python train.py --norm="rmsnorm" --rope_fraction=1.0 --attn_scale=0.177 --bias="none" --tie_word_embeddings=false --init_std_qkv=0.0412 --init_std_up=0.0412 --init_mimetic=0.5 --beta1=0.95 --weight_decay=0.12 --lr_head=0.00849 --schedule="wsd" --decay_fraction=0.856 --final_lr_fraction=0.0 --max_seq_len=256
Each number is 128 + 24 x the weight over its row's rms, rounded and kept within 0 to 255. Layers, rows and columns count from 0. The size above them is the row's rms in percent of the matrix's.

# layer 6 MLP down (transposed), 256x256, rms 0.15, rows 98-114, columns 192-255
size [ 95  92 106  99 103 107  97 104  96 102  98 105 106 101  98  97  99]
[[ 96  91 138 128  92 202 126 151 109 126 126 109 116 153 123  82 165 147 141 104 144 122 156 111 122 162 163  68 105 121  83 125 159 120 129 116 165 126 147  98  98 140  98 121 135 102 121  94 122 140 162 122 123  99 153  92 127 112 134 150 135 120 158 121]
 [153 124 125 105  98 139 145 136 141 112 116 102 135 129 142 140 136 134 133 107 163 121 121 159 114 151 122 115 122 114 123  98 159 140 154 147 183 142  85 144  93 132 104 113 144 110  91 142 105 126 100 108 129 138 149 150 113 104 109 116 169 152 122 123]
 [186 193 121 128 125 146 117  84 152 151 157 153 123 151 120  98  85 145 149  98 135 162 114 119 139 122 116 166 139 139 118 122  95 138  85 105 156 115  70 150  79  74 110 145 131 158 163 169 152 140 112 167 156 116  91 140 162  83 135 139 149 125 155 114]
 [131 148 139 157 141 113 178 128 149 154 119 150 110  98 144 134 139 166 158 108 131 131 166 134 138 124 113 127 141 113  90 101 127 169 104 153 139 136 137  98 106 112 127 172 142 128 110 153 119 111  99 150 139 155  91 135 122 171 172  90 145 121 120 133]
 [131 102 134 181 128  79 136 118 131 130 122 137 143 161 143 108 134 152 105 130 128 122 126 148 140 114 133 165 115 154 118 131 181 125 116 188 113 116 112 144 102 141 135 182 117 140 152 126 147  95 144 111 111 135 138 111 105 145 149 121 125 156 121 176]
 [142 127 130 119 119 125  77 169 127 156  92 148  89 133 102 118 114  94 110 173 143 147  95 106 102 102  98 115 123 117 165 136  94 139 139 161 141 139 124 143 129  88 145 164 101  91 109 119 126 110 140 136 138 149 149 114 144 149 152  88 138 132 163 150]
 [163 102 140 121 142  79 118 107 125 149 112 122 147  92 123 112 124 106 115 121 120 134  96 133 124 130  92 186 110 132 126 213 114 188 124  93  59 113 121 173 150 178 115 133 112 142  94 130 136 141 125 121 168 108 115 121 161 111 122 166 120 118 131 126]
 [133 126 184 130 141  89 132  97 106  81 135  83 102 134 108 174 136 145 124 152 144 142  88 158 136 136 158 132 116 112 122 120 107 118 141 129 135 155 119 101 131 128 112 125  62 129 130 115 114 141 101 108  98  98 132 141 137 121 167 136 124 152 115 137]
 [132 121 131 129 134 136 140 114 120 109 113 177 158 113 126 139 115 137 168 121 184 161  85 154 121 129 115 132 177 151 154  86 146 130 115 160 105 113 105 152 138 139 117 108 120  98 135 137 116 114 116 146 159 133 176 111 123 104  89 135 189 148 120 140]
 [111 137 158 160 182 125 164 144 140 113 135 128 139  93 134 123 128 162 132 129 120 154 152  99 128 157 112 120 125 100 145 138 110 168 127 120 133 169 142 174 154 184 137 146 150 157 113 123 141 161 102 149 123 153 169 152 147 132 147 139 115 135 137 185]
 [119 130 113  88 103 116 141 160 111 119 111 138 111  99  93 104 107 117 100 133 147 160  93 116 169 102  97 121 131 147 128 147 117 134 102 135 143 109 140 134 120 115 102 148 162 106 103 124 136 129 140 169 177 164 130 135  98 139 145 138 131 125 107 144]
 [123 107 153 130 106 110 123 161 121 116 101 151 170 138  99 152 110 116 128 113  96 175 139 138 150 110 187 125 139 136 147 101 158 127 143 150 118 160 129 139 169 158 150 175 136 126 130 137 145 139 119 138 175 153 170 126 164  87 134 136 118 108 114 154]
 [111  95 137 133 149 118 132 153 121 140 112 141 160 122 121 147  98 143  88 151 188 135 106 138 124 135 102  99 171 133 131 143  98 126 165 149 116 129 113 110 135 117 147 109 123 165 117 139  99 140  96 193 150 115 151 151 142  72  77  84 110 116 146 132]
 [135 172 142 142 160 116 126  80 165 120 119 140 167 136 108 108 128 125 125  91 109 149 164 165 154 110 107 141 133 142 150  93 122 117 101 162 111 113 146 124 146 103 143 168 117  87 152 123 124 105 131 116 141 119 134 151  97 125 151 108 111 175 146 104]
 [155  69 105 158 143 121  98 104 156 129 123 127 147  80 100 153 165 131 109 118 131 139 126 143 122 132 156 136 126 105 101 175 161 118 127  99 133 123 107  96 128 132 118 121 139 134  81  88 113 122 134 190 105 122 154 120 109 132  87 133 149 119 108 108]
 [122 154 132 140 149  94 125 110  96 158  95 113 137 131 128 141 119  89 114  95 160 163 149 119 119  81 130 132 120 125 110 163 120 149 132 130 125 112 143 127  93 159 140 146 140 130 147  96 136 146 112 168  87 158 137 171 117 134 121 151 129 167 161 108]
 [116  99  91 131 130 148 128 132 146 102 142 146  62 178 133 176  86 144 101 149 149 139 102 107 135 109 138 134 167 137 116 137 123 157 105 145 103 118 118 124 175  82 140 201 116 153 107 152 159  85  99 139  99 130 109 125 132 142 120 103 149 149 125 125]]
# layer 6 MLP gate, 256x256, rms 0.158, rows 99-114, columns 192-255
size [ 83  93  98 114 102 108 101  90 111  93 106  96 100  98  91 109]
[[129 101 177 100 102 133  82 139 145  95 162 144 160 122 101  99 133 120 102 158 120  99 152 165 178 168 117 133 141 141 122 121 125  93 146 158 131 120 119 119 164  95 101 150 141 192 142  82 117  99 144 122 142  99 149 102 112 115 115 108 135 142 178 165]
 [121 142 107 157 164 133 106 155 100 129 147 136 139 152  89 148 113 103 138 113  96 116 113 148 131 143 155 136 120 159 126  88 156 140 136 119 149  91 131 113 159 149 169 104  99 112 161 121 130  91 152 126 135  78 169 123 113 164 141 114 110 116 140 130]
 [159 128  95 109 143 118 146  72 154 143 119 100 138 131 122 135 116 128 161 117 123 126 121 148 119 115 146 150 112  99  99  97  99 148 135 146 126 111 119 117 140 136 119 188  94 131 161 108 107 103 101 150 127 155 167 132 127 108 132 166 120 100 148 152]
 [146  82 124 162 111 131  94 115 120 157 122 118 132 181 115 124 146 122 142 122 130 160 134 160 138  95 116 123 163 166 123 151 100 142  96 161 146 153 134 110 109 145 134 130 139  97 124  89 134 117 190 103 125 147 170 145  90  96 133 107 155  97 189 135]
 [140 132 128 147 128  89 153 124 113 112 144 101 131 129 123 146 143 117  73 117 126 141 107 115 130 138 177 126  98 175 107 107 100 130 121 121 143  89 136 144 111 150 165  82  93 137  88 121 137 112 151 104 161 124 185 139 107 121 142 182 152 133 133 106]
 [115 135 135 129  97 123 153 113 109 155 186 115 150  87 120 121 116  99 121 138 136 155 111 111 114  63 130 131 139 198 123  86 129 101 120 119 141 121  67 125 112 147  92 138 123 116  95 117 157 112 137 131  82 120 144 116 127 103 121 154 138 135  85 174]
 [169 112 118 150 123 145 159 152 150 145 137 111 122 148 126  97  65 124 119 102 137 108 120 145 157 142 101 153 113 162 144 166 141 121 107 130  85 111  72 125 117  77 183 115 138  99 159 134 130 114 149  90 142 111 114 106 116 115 121 158 149 143 144 117]
 [111 138 127 111 144 154 131 129  85 118 182 206 131  91 130 112 140 126 141 143 148 155 135 139 102 135  95 140 102 146 134 136 155 124 138 134 161 116 122  97 164 111 128 139 131 147  87 120  79 128 115 152 120  76 120  67  95 118 160 189 169 130 129 116]
 [130 152 120 126 136 179 158 110 110 152  85 109 116 122 103 124 144 157 136 124 172 119 128  82 123  99 187 127  96 134  88 112 144 124  98 143 124 150 142 135 160 125 117 115 115 137 110 149 140 170 105 139 128 144 143 109 143 101 138 167 123 139 123 178]
 [127 103 125 138 116 114 156 155 160 145 110 120  99 105 135 179 145 124 131 148 119  71 116 110 100 127 112 164 130 130 135 157 124 149 130 168 119 122 117 124 115  98 115 125 154 141 120 104 107 163 129 126 119 135 128 124 107  78  71 138  71 131 131 110]
 [113 110 150 166  71 157 161 152 168 117 155 120 103 117 130 178 125 141  95 154 109 145 122 133 155 165 156 171 149 140 120 150 115 109 109 157 112 139 123 102 126 135 142  97 117 123 135 136 119 140 126 120 101 148 146 158 115 106 123 132 148 115 147 134]
 [144 135 122 163 112 130  92 127 107 148 130 111 114 112 128 101 170 161 175 170 123  92 119 135 105  77 122 129 109 130  91 121 128 174  96 106 153 122 116 109 133  97  93 107 110 114 153 101 118 148 182  76 150 114 136 154 113 146 127 183 118 142 112 122]
 [112  94 107 129 123 136  97 135 159 130  97 119 115 123 112 114 155 169 132 143 128 153 105 123  87 140 152  93 117 155 114 164 128 123 121  83 114 127 134 108 117 125 116 119 107 145 106  92  96 132 175 115 143  91 105 126 189 171 154 138 137  91  83 122]
 [130  96 114 144 109 126 101 103 142 125 148  95 181 130 116 120 100 118  96 140 141 125 132 177 163 150  73 139 180 144 142 135  68 114 136 131 154 145 116  93 103 131 163 106 125 133  96  83 176 134 125 120 131 148  94 128 107 145 123 147  82 100 154 173]
 [ 90 159 115 129 113 109 148 119  75 180 139 125 151 178 159  88 157 123 117 155 148 122 141 104 159 120 144 130 147 158 124 102 134 149 157 183 185 101 114 129 131 114 136 159 134 121 115 135 110  74 184  90 132 123 108 146 104 102 142 115 137 192 142 110]
 [142 121 131  90 117 108 148  73 167 107  90 150 153 147 114 150 158 159 137 129 138 159 119 133 125 111 145 161  71 157 135  90 128 131 136 117 128 122 133  90 141 109 132 125  89  46 172 107 110 141 130 182 160 102 135 136  99 133 118 147 111 157 146  93]]
# layer 6 MLP up, 256x256, rms 0.159, rows 99-114, columns 192-255
size [ 87  86 102 114 102  96  97  96 103  94 113 100 100  98  94 109]
[[122 130 144 142 103 132 124 134 144 115 165 134 109 110 108 129 131 105 118 108 122  83 128 127 128 112 117 153  83 149 132  64 134  76 115 134 125 138 119 150 132 127 131 102 112 157 122 118 121 145 145  90 172 126 124  93 125 118 120 132 125  77 116 164]
 [122 141 115 114 107 151 103  94 167  98 155 187 157 128 110 142  69 120  99  93 103 110 128 151 131 115 113 140 173 158 123 121 106 134 128 118  79 132 125 139 109 121 119 140 197 108  86 154 126 126 144  95 149 153 117 153 113 116  83 153 155 100 165 127]
 [149 170 120 149 123 122 157  95 151 151 160  77 145 181 162 149 132 154 136 125 156 155  80 129 144 116 146 108 119 112  97 114  79 147 140 141 120 116 139 121 162 129  98 165 128 151 128 188 146 135 134 122 112 145 177 131 106 118 145 133 168 116 126 131]
 [150 119  95 113 139 129 118 121  96 135 135 137 141 128 141 118 155  87 149 105 160 142 101 137 150 131 148  92 141 111 127 133 120 126 171 163 150 116 137 126  76 121  99 140 130  98 115  93  87 140 171  96 109 111 110 164 135 121 134 135 161 111 179  85]
 [126 127 141 142  96 138 132  81 146 130 167 142 146 100  86 146 140 132 134 146 114 113 132 129 118 121 160 147 131 101  79 125  72 104 147 127 120 105 115 129 134 125 146 107 143 136 111  44 132 134 192 136 149  95 108 139 116 104 122 127 111 108 136 120]
 [167 128 103 116 107 146 175 157 125 142 174 114 125 127 124 100 119 143 148 108 147 143 112 134 122 139 101 164  81 152 124 157 106 150 111 140 150  86 155 103 147 134 130 124 100 148 105 179 131 130 152 144 156  99 134 104 136  93 133 161 137 115 104  89]
 [120 114 152 125 113 169 165 113 142  79 142 125 103 150 168 134  72 147 113 105 121 120 103 119 104 173 124 161 148 114 150 164  80 117 163 140  78 176 118 108 139 123 153 107 109 138 143 147  96 141 127 132 139 140  92 105 150 140 156 170 101 120 119 113]
 [124 113 144 133 114 135  65  98 147 131 131 136 115 121 119 107 101 119 111 101 135 115 140  73 130 129 111  90  75 123 104 114 145 108 117 105 121 106 149 132 148  86 155 108 119 119 113 189 154 129  86 132  93 125 136 180 127 147 111 118 138 213 133  93]
 [115 137 156 159 171 122  87 136 168 128 133 120 142  75 139 125 139 173 135 153 139 143 102 125 156  93 109 122 138 118 141 158 123 117 141 123  91 173 100 129 120 140 120 137 126 129 139 155 171 138 133 143 142 114 158 112 108 110 108 101 105 128 142 124]
 [142 120 142 143 138 153 119 156 152 163 130 191 140 115 135 123 121  90 121 128 143 127 123 157 116 126 114 135 160 148 127  92 119 139 114 126 151 117 144 143 142 154 154 136  84 105 146 135 114 109 102 130  89  91 153 157 162 104 122 109 148 154 132 116]
 [123 110  87 131 119 150 161  64 121 143 151 145 158  82 142 205 117 100 137 170 138 127 127 108 159 138 186 138 172 146 130 124 152 150  95 165 145 158  89 104  81 149 136 129  85 159 118 118 127 134 125 101 147 165 148  94 124 130 171 113 151 107 119 175]
 [119 154 119  98 136 120 131 174  85 171 111 153 135 141  84 167  78 159 134 134 130 160 163 101 136 171 137  94 164 191 145 107  90 140 119 145 125  94  80 128 122 138 117 124 117 128  96 120 137 172  78 127  70 143 110  93 160 151 170 125 165 154 130 145]
 [124 109 134 130 145 143 181 128 130 114 121 125 144 135 168 112 145 104 162 121 149 108  85 115 166 125 122 176  98 197 150 132 127 134 120 151 142 156 152 106 137 153 150  83 121 136 157 180 131 114 142 102 129 109 174 149 116 107  81 147 124 117 114  75]
 [130 105 132 132 173 112 158 104 153 154 137 129 118 178 120 116 178 123 100 125 137 128 156 110 150 142 109 166 105 129 126  67  91 146 163 131 142 117 114 103 154  68 109 159 123 131 120  92 135 115 116 156 178 123 134 116  97 158 119 125 133 151 159 141]
 [ 91 129 128 145  79 133 183 126 137 158  95  71 146 106 111 141 133 118 148 150 142  91 122 121 124  64 155 143 130 124 131 134 145 135 118 121 146  89 111 137 111 143 129 134 153 111 114 103 124  90 135 115 120 187 106 148 112  83 109 157 128 182 135 114]
 [ 93 134 141 119 107 114 160 133 114 118 137 147  84 175 102 124 123 140 132 110 116 121  96 145 119 128 157 108 137 157 102 177 134 109 152  90 130 157 145 145 123 112 120 115 123 138 125 161  54  75 125  91 160 146 121 154 140 119 111 105 157 120 123 119]]